python train.py --num_hidden_layers=11 --hidden_size=384 --num_attention_heads=3 --num_key_value_heads=1 --head_dim=128 --intermediate_size=1920 --vocab_size=4096 --hidden_act="gelu" --norm="layernorm" --norm_place="pre" --norm_eps=1e-06 --positions="rope" --rope_theta=10000.0 --rope_fraction=1.0 --qk_norm=false --attn_scale=0.0884 --bias="none" --tie_word_embeddings=true --parallel_block=true --init="normal" --init_std_qkv=0.0404 --init_std_o=0.00862 --init_std_up=0.0404 --init_std_down=0.00862 --optimizer="ademamix" --learning_rate=0.000279 --beta1=0.9 --weight_decay=0.78 --lr_head=0.00429 --warmup_steps=407 --schedule="wsd" --decay_fraction=1.0 --decay_shape="linear" --final_lr_fraction=0.0 --batch_tokens=[32768, 65536, 98304] --max_seq_len=768 --doc_mask=true --train_tokens=345600000 --max_steps=5589 --dataset="wikipedia_en"
Each number is 128 + 32 x the weight over its row's rms, rounded and kept within 0 to 255. Layers, rows and columns count from 0. The size above them is the row's rms in percent of the matrix's.

# layer 7 MLP down (transposed), 1920x384, rms 0.0323, rows 662-714, columns 64-127
size [ 98  92 102  98  94 107  90  95  99  96  91  86 102 113  94 104  93 100 107 102 101 101  98  96 112 108  98 102  93 104 106 107 104  97 115 102  91 101 101 109  96 103 106  97  92 104  91 113  94 100 100 102  98]
[[117 145 105 109 132 133 116  87 100  97 110 222 127 104 164 173 199 146 143 166 196 143 127 134  44 110 123 108 161 159 168 136  78 143 134 153 165 102 143 107 179  75 246 107 125  95  88  84 134 139 100 169 171 119 172 131 171 124  86  94 119 125 164 154]
 [170 150 144 101 104  98 162  98 175 171 164 151 116 123  62 112  73 147  94 134  76 168 147 120 140 108 130 124 131  76 172 101  74 112 193  76 118 110 189 155 105  80 148 158 162 115  59 157 160 120 145 123 156  64 127  93 129 158 150 140 119  54 145 106]
 [148 142  97 131 166 203  95 168  81 106 155 142  73 126 116 109 117  77 189  96 115 140 140 112 170 142  94 159 104 144 173 157 136 114 105 128 163 113  56 121 134 102  91 126 173 141 126 181 144 136 149 161  95 122 113  48 159 157 176 123 127  68  87 101]
 [ 80 109 167  75 120 134 149 183 191 167 184 163 131 147 174 117 148  54  93 183 138 107  97 157 143 172 110 151 120  54 111  76 106 199  67 101 159 127 152 131  96  93 159 107 126 141 135 143  84 117 136 176 107 129 139 138 162 184 136 117  91 125 109 142]
 [139 204  78 147  83 121 146 161  99 118 131 139  61 113 144 157 133 111 119 139 144 130 168 141 143 119 140 169  60 161 186 135 126 147  97 162 158 177 151 137 155 179 118 107  48 111 109  57 125  96 108 158 128  87 120 151 155 116 108  82 104 167  84 148]
 [154  99 100  87 145 149 139 134 131 131 133 167 150 148 137 122 137 138 106  87 100 125 113 165 138 129 162  81 167 115  97 117 125 131 149 153 184  67 167 171 154 110 147  98 125 106 133 164 111 111 117 106 206 146 130  92  94 120 115  73 108  94 177 135]
 [102  77 123 104  79 144 132 121 157 113 123 116 142 133 101  39 121 112 132 142 137 136 100 152  91 119 119  93 178 109 204 112 164 128 166 142  90 113 123 139  59 113 143  87 126 147 105 109 166  77 119 144 141  56  60 133 109  88 143 136 150 158 204 106]
 [122 145 100 129  70 141 128 150 137 119 147 153  58 156 118 144 119 118 127 104 150 145 124 189 160 127 147 142 128 165 116 141 115 133 168  85 100 172 189 116  94 199 180 144  91 125 110  94 142 120 118 162 132 131 102  95 153 123 114  86 116  85 118 202]
 [102 108 145 110 118 150 132  91 151  93 117 122 134 116 177 114 146 117 123 120  54 121 114 139 146 151 121 103 141 162 143 114 129  71 141 157 125 151  77 148 201 151 117 131  81 140  75 105 167 166 161 128 175 141  94 104 152 107 158 144  93 141 119 105]
 [ 93  91 143 125 120 175 119  95 106 158 105 127 154 168 175 180 135 104  64 145 104 104 188 129 197 140  61 153 118 150 115 156 113  99 156 118 139 158 111  95 142 133 150 170  97 124  69  98 148 145  86  68 131  88 166 142 108 158 101 123 162  72  45  90]
 [169 155 127 108 116 138  73 146 137 121 178 137 106 166 130 135 162 143 231 103 149  70 150 142 128 171 174 147 141  89 200 130 150 163 132 119 166 119 117 114 104 187  81  72 123 120 161 103 127 109  94 117 168  83 152  73 135 154 179 142 149 138 148 100]
 [187 122 113  71  56  98 109 102 160  95 110 156 120 113 162  70 157 172 101 116 172 167 140 196 175  74 155 164  91  95 146  73 149 148 101 111 163 143 181 115 190  99 148 109 169  89 139 113  93 109 159 125 121 155 121 167  70 128 146 102  84 213 187 116]
 [145 133 119 109 132 125 129 102 194 118  78  99 135 142  88 110 156  87 149 176 134  60 128 125  81 165 185 148 135 164  72 143 169 121 182 193 131  83 164  75 114 173 110 117 110 116 155  93 118 143  94  96 160 198 160 112 161 172 142 160 116 100 135 139]
 [100 117 146 142 207 148 116 144 163 142 123 143 128 166 117 146 111 117  64 124  78 101 111 101  79 154  75  98 127 175  69 159 122 150 142  62 184  94  84 142  91 124  92 150 143 132 108  83 105 156 141 125 104 104  89 144 103  78 143 120  93 163 129 112]
 [128 139 103 123  49  68 127 116 171 125 125 177  95 102 113 136 154 176 171 137 121 110 149 134 148 150 125 101 161 114 123  58 167 111 113 142  76  81 115 100 121 128 125 142 120 100 133 147 161 143 120 153 124 100 160 115 103 158 137 120 131 107  56 113]
 [154  83 141 120  95 111 108 133 128 105 162 100 136 169  86  72 138 124 138 123 163  93 169 127 158 144 125 104 135 172 126  79 168 158 117 163 160 129 117 183 132 133  56 163  93 174 196 189 148 102 136  89 129 109 121  66 118 108 109  59 108 132 136 135]
 [109  99 171 147  83 104 119 142 130  99  87 128 138  91 149 137 105  81  73 151 175  60 147  73  71 136  94 149 170 103 152 136 190 200 178 115 118 117 125 147 105 150 104 118  76 129  94 109 136 137  76 124 164 114 167 135 134  85 128 106 174 118  90 159]
 [181 111 105 110 154 149 105 173 189  81 153 112 132 115 145 172 161 106 129  74  74 131  71 136  83 104 100  97  93 123 129  99 117 153 102 113 104  98 104 142 159 106 105 121 118 127 158  89  58 114 143 150 109 171 144  77 132 203 119  92 156 135 182 102]
 [144 171  95 120 235 111  86 180 164 126 122  69  93  98 184 123 153 125 100 131 135 119 166 112 163  81 170 127  50 107  85 140 134 171 142 114  84 137 139 119 121 128  92 143  86 151 126 133 119 125  94 162 115 132 134  98 111 179  77 162 110 174  94 163]
 [ 62 130 133 138 156 168 117 142 137  68 145 163 114 109 185 145 207 128 108 151 111 159 100 134 102  97 157 112 106 143 166 137 170 176 185 112 145 120 127 107  43 108 184 133 116 107 130 161 111 143 125 111 101 140 109 161 122 142  80 132 142 149 157 139]
 [175  86 115 110 139 161 105 130 120  85 129 141  88 116 147 201 103  85 175 117  90 171 142 120 144  74 130  98  99 127 124 137 114 156 141 109 157 125 148 133 128 115 136 145 115 157 160  97 110 118 157  82  74  90  97 126 115 126  74 161 110 164 128 157]
 [125 143 185 121  79 104 138 110 135 157  84 112 132 158 133  54 194  66 196 174 116 136 100 144 141 128 126 125 172 141  87 177 143 151  94 111 105  93 135 165 155 147 156 156 138 114  66  83 151 132 150 142  96  91  88  95 143 226 142  83 183 132 160 148]
 [113 149 123 117 107 191 126  93 135 156 145  99  54 167 146 126 142 106 129 157  79 137  96 102  81 150 154 158 152 105 173 102  77 131 120 138  91 142 142 191 125 164 140  90 178 230 140 102 134 115 116 108 132  98 121 152  91 146  92  98  94 102 161 176]
 [151 112  86 136 150 161 122 153 158 148  80  89 141 165 197 113 119 108  81 164 150 160  92  99 124 161  54 123 113 223  85 102 132 182  95  89  54 120 145 181  98 122  88 121 147 165  91 102 159  93  80 106 139 143  49 223  71 101 106 157 144 120 124 165]
 [118 108  67 155 176  96 135 148 201 106 100 162 116  89 130 161 154 132 110 131 143 153 111  97 117 132 200  93  90 147 179 186  81 146 111 119 112 144  74 147 117 116  27 132 116 182 149 167 134 148 107 141 130 105 111 115 160  93  85 141  67 157  63 135]
 [201 145 153 110  81 156 150 151 111 163  93 146 155 176  96 141  47 152 114  76 108 145 170 138 130 195  59 116 166 137 126 126 181  28 113 143 131 150 118  82 179 120  79  88 148 179  97 136 161 127 112  80 135 130  90 124 162 122 138  93  89 128  99 178]
 [160 168  74  98 139 124 169  92  96 167 105 146 105 145  95  61 128  66 119 124 130 115 117  93 107 115 130 181 109 121 180 151 100  82 204 168 120 105 181 101 120  76  79 112 108 134 154 178 170 132 165 176 188  71 145 150 213 133 109 107 130 102  44 182]
 [159 188 122 124 129 109  88  76  42 136 175 143 128 142 133 187 103 135 132 155 150 119 145 116 182 110 149 152 119 151 148 119 147 165 130 191 112 139  88  92 164 150 133 133 135 150  53 110 147 121 118  80 175  85 137 109 142  58 169  54  91 129 109 162]
 [148 115 134 142 148 123 136 100 116 175 114 158 132 158 104 163 104 153  71 166 147  94 103 111 130 163 153 101 108 112 113 146  91 156 166 144 182 142 156 100 139 129 146  88  89 215 105 137 105  81 143 151 129 144  86 156 154 104 166 134  86 161 100 122]
 [135 134 163 168 127 122 181 132 100 150 162 146 180 118 125 151 160 119 149 122 125  75 151 108 102 205 170 119 133  84 196 142 151 156 105 167 124 143 109  75  96  99  99  97  75 127  80 113 143 138  88  96 183 147 145 134 146 113 141 112 199 100 118 127]
 [148 157  95 166 215 114 154 134 113 104 104 169  97 178  70 149 161 119 107 142 115 136 111  81 193 111 143 117  61 158 151 108 154  81 153  92 164 123 100 106 100 123 129  79 154  92  69 120 149 107 126 136 181 168 195 180 104 153 151 131  95 183 125 118]
 [106  93 132 124 141  90 120 137 150 145 147 152 145 173  74 161 140  98 164 165 164  89 142 173 113 177  87 207 164  92 116 118 171 137 100  89 100 123 126 191 162 134 130 125 134 135 165 122 124 142  81 141  86 116 178 144 122 148 104 191 107 137 142 116]
 [119 144  86 110 191 112 150 111 165 134 147 132  94  70 111 157 140 122 177 157 150 105  73 128 129 115 158 110 105 150 113 145 171 144 114 124 159 179 136 116 176 134 142  91 167 155  85 144 150  88 199  98 186 158 151 197  93 122 125 128 136 155 145 139]
 [148 162 116 111 186 169 106 123 119 121 124 146 106  88 133 103 200 190 172 117 118 116  81 178 100  89 122 117 164 133 136 148 102 132 166 155 108 147 172 112 133 126  75  70 130  77 109  97 144 109 151 184 123 153 180 123  88 142 112  77 173 135  96 115]
 [ 77  82 121 124 218 108 143 138  77 171 117 119 125 142 167 125 127 135  79 127  60 119 137 135 109  65 110 123 128 113 133 165  94 118 145 135 113 140  93 161  92 122 135 196 129 149 162 136 154 145 139 128 122 117 102 127 126 147 156  94 120 123 138 155]
 [113 114 103 130 175 113 136 172 126 125 159 110 119 124 127 159 134 119  77  91 163  84 154 150 170 154 149 169 133 117  87 122  77  93 148 144 186 145 206  81 146 126 107 127  84 104 100  78 139 152 133 145 100  66  99 143 126 144 114  97  27 144  96  95]
 [127 161 140  76  88 143 119 125 130 137 108 178 115 119 134 183 194  81 161  98 154 108 120 172 172 157 132 139  66  30 125  90 122 125  94 115 127 111 135  29  96 116 134 131 122 118 121 108  86 154  48 114 136 106  87  81 125  61 182 134 126 152 164 135]
 [124 102  61 103 127 166  95  89 179 124 173 122 138 149 156 147  87 152 161  85 114 114 123 123  97  90  79 100 138 128  84 136 121 136 104 154  97 148 162 106 155 161 160 133 123 120 120 117 113  87 166 122 108 115 122 122 112  97  93 190 147 158 142 155]
 [127 111 117 149 163  73 127 168 137 110 108 126 187 112 131 127 202 157 140 104  96 107 111 178 198 123 132 121 106  58 166 108 125 106 110 144 129 120 120 146 122 139 185 128 158 139  93  95 128 120 110 126 107 167 120 163 181 147 125 112 145 198 196 118]
 [125 114 110 154 163 159 127  83 125  91 134 114 118 131 163 133  84 144  89  86 151 116  97 169 129 100 118 188 147 124 135 104 133 154 112 101 171 104  90 193  87  94 125 184 100 212 105 103 137 175 100 128 171  96  86 146  58 167 101 123 178 173 155  92]
 [145 147 134 129  98 142 152 166 136  90  98 120 169 102 106 131 113 127 104  75 134 124  88 130 102 142 139 107 154 127 122 162 112  85 143 127 127 164 118 129  66 101 118 121 128 112 118 147 129 178 125 116 132 128 164  96 149 139 119 142  77 146 146 109]
 [117  89  71  95 130 148 135 132 130  79  99  81 121 114 163 108 136 116 114 187 104  82 122 136 102  82 135 179 121 118  67 112 131 132 109  94 130 126 134 133  93 113 140 141  71  91 133  84  76  76 108 131 132 121 127 107 122 118  87 196 164 132 147  91]
 [117 140 121 142 214 161 113 113 118 146  77 107 128 143 143 141 110  94 114  52 121  99 115 155 131 173  60  91 117 103 126 107  93  95 133 183 191  78  89 131 104  86 102 113  69 132 151 154 149 173 154 151 167 154 148 126 137  75 111 184 161  72 132 137]
 [ 90 160  84 107 153 114 104 103 112  92 109 116 162 148 117  87 155 164 128 147 101 107 121 156 104 148 205 147 128 130 150  84  96 157  62 131 144  84 148 162  71 179 148 185  77  93 131  56  64 120 114 133 135 103  65 140 132 106  83 166 114 145 192  61]
 [185 100 150 166 102 150 130 157 108 205 142 167 156 154 104 133 119 122 111  89 139  75 169 162 172 136 129  53 117 144  90 122  96 142 126 144 142 109 176 163 166  91  91 121 171 107 125 113 113 120 129 132 102 160 102 158  88 124  53 112  62 111 116 102]
 [112 125  93 102 150 158 156  80  95 117 131 122 191 123 128 118 120 125 126  86 113  50 160 152 150 101 121  74 146 164  75 105 104 191 153 146 124 148 161 107 161 159 137  66  86 135  64 104 107 121 129  97 143 114 160 163  97 139 161  90 148 125 124 138]
 [128 116 145 128 122 125 122 144 168 110 139 141 120 206 171 138 185 122 135 178 112 163 102 116 170 111  83 148 106  69 153 139 154 115 196 184 104 131 145 170 141 127  92 146 100  73 121 140 134 128 142 137  79 134 118 124 157 127  89 108 139 157 141 117]
 [141 103 115 105 199 108 117 135 146 131 132 156 151 102 119 136 136 112 111 115 117 113 151 100  67 217 155 205 143 102  86 110 140  99  95  78 170  97 139 167 155 110 134 122 149 101 153 123  43 188 143 188 149 112 126 156 108 103  91 184 171 104  90 102]
 [127 172  94 146  80 112 121 154 128 152 139 104 192  81 142 115 151 130 145 115 189 102 158  92 122 121  98  85  96 105 173  94 140 149 131 101  99 130 118  53 134  59 233  53 103 129 124 116 168 138 146  39 119 114 149 137 144 194 180 161 120 136 114 133]
 [101 110 102 131 195 167  59 102 126 185 106 132 152 149  75 123 103 122 135 123 152 125 114 148 139  85  97  60 162 109 105 163 167 145 102 103  95 154 135 159 148  85 139 172 122  74 132 127  94  85 106 116 137 142 139 169 143 154 104 155 108 156 112  99]
 [158 143 117 123 174 135 138 125 147 139 150 130 140 176 116 103  94 153 128 100  96 122 117 143 112 134 128 108 184 186 104 148 140  74 201 176 120 164 121  87 168 105 111 162 132 113 151 187 114 101 139  88 116 131 132 149 188  95 113  93 137 144  16 150]
 [107 118 108 101 157  48 138 177 138 100 152 153 142 121 154 178 157 162 125 102 136 160 200 144 150 131 133 133  88 107 168  64 145 148  97 110 161  95 129 112 162 112 102 124 170 143 139 146 149 127  97 113  79 114 148 122 121 152 101  61 132  74  94 129]
 [137 125 150 102 122 173 112  94 173 129 114 110  65 157 158 156 134 194 141 143 117 116 125 101 140  97  81  81 103 156 128  92  93 114 129  96 106 167 193  92 154  87 174 175 123  37 106 117  47 118 100 185 135 105 129  93 130 176 158 146 114 145 171 130]]
# layer 7 MLP up, 1920x384, rms 0.0407, rows 663-714, columns 64-127
size [ 95 103 103  95 107  97  97  99  99  93  91  98 103  96 105 100 100 100 101 102 105  98 101 101 104  97 102  99 105 100 105 100  94 106 102  96 101 103 107  95  99 100  97  92 101  93 106  95  95  97 100 101]
[[126 153  56 111 158 173  91  92  92 102 102 152 144 151 140 154 186  95 141  94 126  45  87 152 158 118 145 128 161 155 143 110 119 106 153  91  79  86 116  64 147 111 112  99 154  66 172 152 111 100 128 174  64 177 181 156 139 152 125 143 173 111  78 152]
 [138 111 129 108 148  97  82 128 107 119 119 153 111 122 130 104 140 109  95 106 120  97 137 119 109 117 142 172 129 133 139 114 148 154 138 132  95  88 108 142 149 112 124 150 125 155 196 137 142  95 132 144  88 205  99 153 102  87 106 124 145 128  75  69]
 [123 137 109 139 125 110 103  84 152  72 156 173 113 109  98 111 128 152 164 107 141 160 100 146  90 102 129 115 130 136 145 167 159 112 144 117 121 139 119 127  75 103 137  90 181  77 144 120 121 154 110  99 150 142  42 144  75  90 131 182 119  89 118 161]
 [ 62 142 129 106 126 142 144 104  74 132 128 129 121  93 139 166  77 127 135  84 167 147  71 118 129 172 152 138 106 148 160 135 125 112 104 106 115 121  89 147 174 102  75 112 160 185 107 177  96 152 156 109 103  97 154 114  95 127 118 156 150 193 140  96]
 [ 95 199 113 170 169 132 101 143 141 134 137 162 102 161 131  95 129 125 124 113 120  51 127 120 173  83 118  90 126 120 125 133 141 139 129 121 164 158  96 101 166 113  92 110 144 147 162 132 114 147 163 160 143 155 137 149 142  86 106 122  91 132  79 167]
 [120  92 163 109  71 144 116  55 156 110 152 175  47  99 168 151 116 150 156 176 111  84 116 130 108 129 145 168 121 168 129 122 110  70  76 152 117 147 113 128 141 134 113 172 149 109 120 138 214 141 114 129 159 121 119 169 126 103 154 121 135  55 158 140]
 [107 150 120 128 145 154 106 177 136 114 191 105 128 135 159 122 138 170 136 127 140 136 182 141 109  87  99 144 109  72 165  68 160  86 145 110 156 106 160 106 144  97 103  81 150 115 137 152  95 160 148  86  89  93 108 125 121  89  79 127 143 136 130 156]
 [110 118 173  89 130 163 147  91 101 120 161  70 140 181  30  70  60 139 110 129 154 137 106  73 142 109  91 160  90  86 116  97  66 122 139 148 106 151 146 133 143 151 149 123  73  90  97 191 105 179 112  98 121 109 142 157 146 121  85 117 155 163 104 120]
 [134 156 102  88 131  45 132 132 151 117 148 155 110 168  94  91 127 157 105 151 222 109 143 104 103 156 142 107 126 155 146 138  88 158  53 111 109  86 106 100 129 112 105 153 138 105 144 196 112 120 159 127 176 128 166 152 132 113 137  90 129 130 120 135]
 [148 179 121  91 118 108 120 161 138 151  78 168 119 153 122 104 135 106  83 147 102 137 148  77  70 148 117 134 116 122 128  97  85 149  96  46  49 123  91 101 154 133 125 162 144 118 112 140 111 176 150 132 139 143 111 138 109 129  97 165 149 125 118 106]
 [139 117 171  85 155  98 114 121  73 195 141 122 137 111 161 141  69 104  77 135 137  91 156 157 147 126 197  63 162 149 147 123  55 139 120 117 135 136 104 128 123  95 160 142 148 106  98 122 117 169 179 182 179 147  98 108 128  91  72 132 158 134 161 140]
 [ 99 117 169 142 176 170 165 148  85 156 103 105 202 163 114 136  84 169 123  71 177  57 140 140 123 136 121 106 111  88 168 128 147 109  80 107 125  89 172 104 111 137 105  62 171 121 141  88 150 150 104 155  72  69 138 156 121 122 153  96  99 160 134 126]
 [130 158 121  91 159 103 127 126  87  76 124 201 118 127 159 157 106 102  96 107 107 112 111 157 130 169 167  87 146 106 186 105 107  95 167 119 104 137 143 153 160 111 127 133 150 126 109 127 135 110  80  74  82 161 143 103 150 102 105  82 184 161 132 129]
 [ 79 120 112 142 112 196  72 119  87 183 139  93 102 143 155 148 155 116 101 131 113  64  95 146  92 145 169  52 126 131 112 162 135 122 167  98 130  73 104 164  97 124 120 139 158  81 184 109 111  99 100 172  84 150 119 142 150 124 143 152 165 160  77 144]
 [ 92 110 121 179 137 134 138  77  71 156 136  85 109 109 159 181  84  77 140 121 151 126  90  43  97 121 130 129  71  84 205  95 109 122  62  82 109 129  97 118 100  97 142  32 142 154 109 124 151 141  92  95 101 106 141 162 150 125 155 145 136 170 108 123]
 [128  94 183  45 107  66  97 131 131 182 110 132 145 163 134 186 159  96  82 119 143 139  74  93 121 120 194 135 112 134 142  94 142 178 134  47 150  64 147  76 128 145  77 141 119 191 188 124 146  92  94 138 166 138 102 158 109 138 118 122 138 135  95 117]
 [122 143  87  93 166 157 176 104 136 151  94 139 116 146 147  59 134 117 157  81 152  96 157  92 139 171 137 141 147 142 169 157 124  96 101 186 154  93 139 135 108 141  83 123  80 155  85 132 133 134 159 133  92 161  61 196 101 119 127  94 124 189 129 173]
 [ 85 132 157 139 180  96 113 105 138 100 129 140 152 165 173 109  84 141 101 120 107  95 111 144 110 124 110 133 140 140 151 123 145  75 130 170 121 125 161 108  79 108 109  52 113 172 187 125 164  94 136 160  25  89 104 136  87 129 149 124 106  62  53 134]
 [ 70 106 159  97 167 156  97 130 176 211 109 174  99 128  99 121 113 103 191 107 113 148 145 108 124 180 125 181 128 112 106 120  94 100 132 121 112 101  95 166 128 127 137 144 141 154 140 120 119  83 152 150 151 174 177 137  90 112 100 147 144 116 139 164]
 [143 157 154  97 128  90  81 128 167 112  95 174 179  96 124  49 153  75  78 113 158 101 106  94 145 165 170 115 143 120 163 119 113 104 118 119 111 115  92 136 169 147 112 145 105  67 147 109 112 119 159  77 103 129 162 154 131 174 166 147 190  93  65 125]
 [ 87 167 179 138 162 147 122 190  94 130 129  98 133  60 147 111 141 149 146  67 143 128 150 174 107 113 151 111 119 132 140 131 143 171  79 102  52 145 150 123 122 117 132 118  87 140 188 191 139 129 116  56  56 110  96  95  63 118 104 106 134 124  88 115]
 [121  98 147 152 157  82 150 118  78 157 121  95 170 166 135  75 104 123 109  82 177  79 136 138  99 109 141 106 106 134 144 163 168 132  93  78 131 153 129 110 132 184 111 122  84 110 140 173 114 201 176 136 141 174 110  93 114 125 133 166 153 188 106 183]
 [148 108 189 121 183 114 180 116 100 127 164 177 127 154 177 127 124 116 157 158 142  81 183 124 107 132 162 170  89  91 126 153 116 108  93 103 177  83 109 162 148 143 108 123  73 126 118 129  90 111  90 174  75 107 110  99 142 160 126 193 143 122 149 153]
 [103 116  96 146 160 132 102  83 163 147  88 159  61 172 108 150 119 140 192 132 102  85  90 137 102  89 159 135 102 183  94 166 134 117 205 130 149 152 105 131 122 142 141 116 152 158 116  89  77 185  98 140  99  67  80 125  99 133 167 198 138  91 104 145]
 [138 160 169 146 145 132  75 130  98  86 151 145 128 151 100 116 149 151 107 117 167 131  79 138 116 135 157 103 119 113 156 171 132 181 220 165 127 109 128 145  94 151  99 138 102 127 147 132 117 132  85  92 124 136 158 120  89 135 135 147 116 168  87 111]
 [178 169 141 143 141 189 140 136  91 163 190 132 150 156 143 178 152  95 141  98 127 124 127 105  84 141 136 105 153 120 161 109 113 153 151 151 120 108 123 135 155 100 132 133  72 156 127  17 153 131  76 106 127 148  68 171  63 125  75 146 114  88 141 157]
 [120 220 155 145 144 121 137 108 144 145  86 141 144 171 138  94 161  99 174  91 191 157 108 156 131 149 117 119 145 157 161 129 131 126 170 123 107  85 150  66 110 151 125 201  80  83 124 188  85 116 146 131 150 142 123 149 137  51 142 170 139 118  83  87]
 [112 106 126 135 109 142 153 141 177 141 154 106 150 135 146 115  69 134 127 131 106 219  81 131 140 141 138 186 167 180 148 117 115 124 117  60 117  45 150 141 182 139 111 169 143 167 138 112  73 140  99 145 148 126 124 155 121 120  92 105 129 166 126 126]
 [143 122 119 161 134 111 136 115 168 165 146 112 113  94 111 137 113 113 130 140 154 129  85 115 111 182  84 105  65 150 111 157 156 112 129  84  91  93 161 134 119 116 123 128 148 133 127  86 124 130 176 162 109  93 127 147  72 120 130 132 106 138  87 108]
 [ 89 155 113  91 155 110  35  73 114 116 118  82  96 143 148  85 132 164 133 104 142  80 107 153  58 130 157  86 127 148 185 160 112 139 124 156 122 139  74 132 174 196 135 124 195  89 117 149 101 182 126 142 152  86  38 121 142 132 142  65 134  93 160 114]
 [164 128 111 144 162 101  55  89 124  98 121 115 120 134  87 119 121 133  74 100 176 149 136 159 122 179  63 146  92 142 135 149 123 122 176 142 123  69  56 108 159 113 136 153  88 139 100 193  93 132 128 114  84 125  99 144 119  83  90 152 143 131 108 149]
 [136 112 148  52 143 127  83 139  68 156 136 158 173 130 173 124 161  96 132 103 114  91 142 137 155 153  91 108 114 105 143 117 133 101 148  99 181 127 155 146 115 192 118  61 124 127 145 107 122 113 115 142 102 144 147 130 130 174 155 144 171 211  76 155]
 [ 87 155 151  89 136 154 156 137  69 114 109 116 128  87 108 149  65 156 147 120  67 123 125 138 112 148 131 210  84 174 110 147  78 124  55 155  97 158  89 144 125 102 163 167 139 149 136 140 102 121 113  68  96 122 100 141 104  98  88 165 170 132 133 176]
 [127 127 129  43 181 213  93 186 148 122 116  92 107 168 141 113 113 139 166 158 127 107 142  95 160 143 141 164 127 146 170 139  76 101  94  84 126 147 120  74 141 177 106 142 101 122 128 150 126  42 180 160 127 110 110 159 164  91 149 142  91 135  95  91]
 [126 159 148 143 169 121 148 151  95  80 101 132  84 131 139  59 139 102 167 134  91 134 108 109  85 117 124 101 112 118 165 191  99  97 130 109  74 129 108  95 140 114 137 138  55 143 138 125 168 212 143 165 121 157 114 133 116  77 176 148 143  83 112  96]
 [101 146 164 175 147 122 152 150 109 158 119 122  94 213 181 106 108 142  95 135 131 110 131 138 105 102 151 103 155 220 139 127 134  99 127  95 154 165 150 110 101 143  77 188 138 117 101 146 133 118 112 149  81 151 116 137 126 116  91 129 173 136 121 110]
 [ 67 168 154 147 190 127 162 100  68 118 122 131 172  91 131 151 121 160  92 146 151 125 130 146 142 167 100 156  70 218 133 120  98 147  98 137 130 142 128 146  84  85 136 155  90 163 178 132 132 194 164 111 121 161 107 144 130 128 113 155 108 120 136 123]
 [142 184 153 101 158 121 112  84 156 149 173 144 146  97 139 130 125 104 151 100 128 177 143 181  94 140 102  68 100 111 115 131 115 119 154  97 105 186  97  87 152 152 126  90 169 149  90 168 126 145 153 153  58  94 129 153 112  95 134  83 111  93 113 148]
 [ 38 101 120 132 132  95 112 111  82 129 183 121 144  95 160 122  72 122 123  33 117  52 113 117 111 165 143 107 134 136 177 149 131 114  75 135 184 152  88  80 135 147 128 196 139 208 105  99 160 113 108 135  87 202 115  99 136  93 125 114 118 114  99 198]
 [131 133 213 111 125 105 120 153 127 117 127 176 144  78 159 109  95 149 114  67  97 145 129  85 126 123 104 148 178 139 130  67 121  79 125 123  91 129  65 141 172 215 129 121  89 153 163 111 147 142 121 140  56 137  95 137 152  95 113 145 150 161 104 133]
 [ 98 179 160 146 137 118  94 116  70 159 115 141 153 150 129 114  81 180  99  89  97  52 119 132 138 153 148 175  97 167 120 121  86 139 122  68 138  82 128 124 210 126 102  99  69 160 100 139 130 145 101 102 133 136 129 143 121  99 100 146 157 168 101 217]
 [ 93 122 160 126 104 115 113 108 156 134 189 114  54 129  94 116 121 153 123  70 107 124 165 104 139 126 109 146 100 112 140 132 130 112 113  74 146 142 155  85 129 135 176 152  67 170 162 108 109 144 131  98 167 169 141  96 129  95 124 164  81  98 134 135]
 [124 163 166 131 117 173 147  96 142 130 142 130 126 109 113 179 113 108 156  99 125 127 170 128 134 158 109 141 124 106 107 135 112  96 166 112  59 146 133 109 187 142 160 108 147 197 132 155 131 126 191 139 135 145 109 118 102 126 136 117 127 144 154 161]
 [ 89 162  97  97 110  99 127 150  96 121 136  88 126 135 116 166   0 151 100 178 147 165  89  91 125 143 128 159 146 103 132  92 134 110 115 129 130 161  91 111  47 102 102 142  44 140 148 126 163 122 135 198 150  94 134 133 151  56 108  85 151 212 138 165]
 [ 92 180 133 131 133  97  96 129 138 105  93 132 168 132 101  86 146  97 152  97 109 181 152 185 142 123 150 134 146  80 185 147 139 131  80 104  72 129 142 133 113 112 100  92 156 153 140 127 120 113  91 115 126 172 100 155  78 122 101  84 153  95 150  50]
 [108 133  88  91 110 146 107  90 142 125  84 172 119  83 111 166  94  73 159 187 137 107 177 111 122 114 181 121 144 164 110 200 104 108  94  51  86 147  65 157  78 127  62 156  99 115 116 167 113 136  65 110  94 122 160 105 137 106 165 127 125  97 102 110]
 [168 165  97 168 180 137 132 161 175 188 162 103  87  87 145  94 124 104 141 128 154 121 130 117 154 163 131 160 137 193 104 159  90 137 178 123 134  89 121 149 100 140  95 131 158 204 111 109 113 113  63 113  79 181  95 150 102 151 163  78 142 114  96 151]
 [147 150 143 122 123 128 141 118 175 111 129 124 104 152 125  95 104 133 124  50 124 135  98 184  74 183 101 139 130 132 136 136 148 125 156 106 192 151 134 127 162 157  93 126 165 137 179 162 120 116 150 153 174 105 160  98  75 138 119  95 178 113 129 102]
 [159 181 126 130 120 133 165 147 118 119  93 108 146 151 109 139  60 124 152 124  93 122 111 118 154 118 130 130  81 117 192 104 115 144 156 152 107 116 138 126 133 153  83 189 118 147  97 128 173 195 132 128 111 117 132  85  54  78  82  75 129 120 136 146]
 [ 98 141 112 117 141 106 112 151 126 155 183 154 124 107 158 150 148 153 138 134 140 102 161 122  74 135 214 111  89 126  97 127 157  93  90  61  90 129 109 148 162 151 130 127 171 112  86 176  84 124 108 166  39 180 131 129 104 128  66 178 113 104 133 112]
 [150 194 114 134 140 113  82 107 180 120 121  98  59 149 130 119  63 128  98  94 136 130 100  75 131 126 114 132  44 198 111 215 142 128 134 128 118 209 163 147 149  93 102 109  84 182  44 113 131 102 167 145 133 118 135 116  97 165 171 141 135 111 131 126]
 [148  88 147 128 142 152 143 157 105 119 107 112 134 132 114 135  64 146 131  83 143  91 153 121 109 132 127 197 172 145 135 119 119 105 199 111  75 156 188  96 118 105  63 118 118  87 157 144 201 115 135 113  94 133 112 173  49 185 155 151 126 136  87 125]]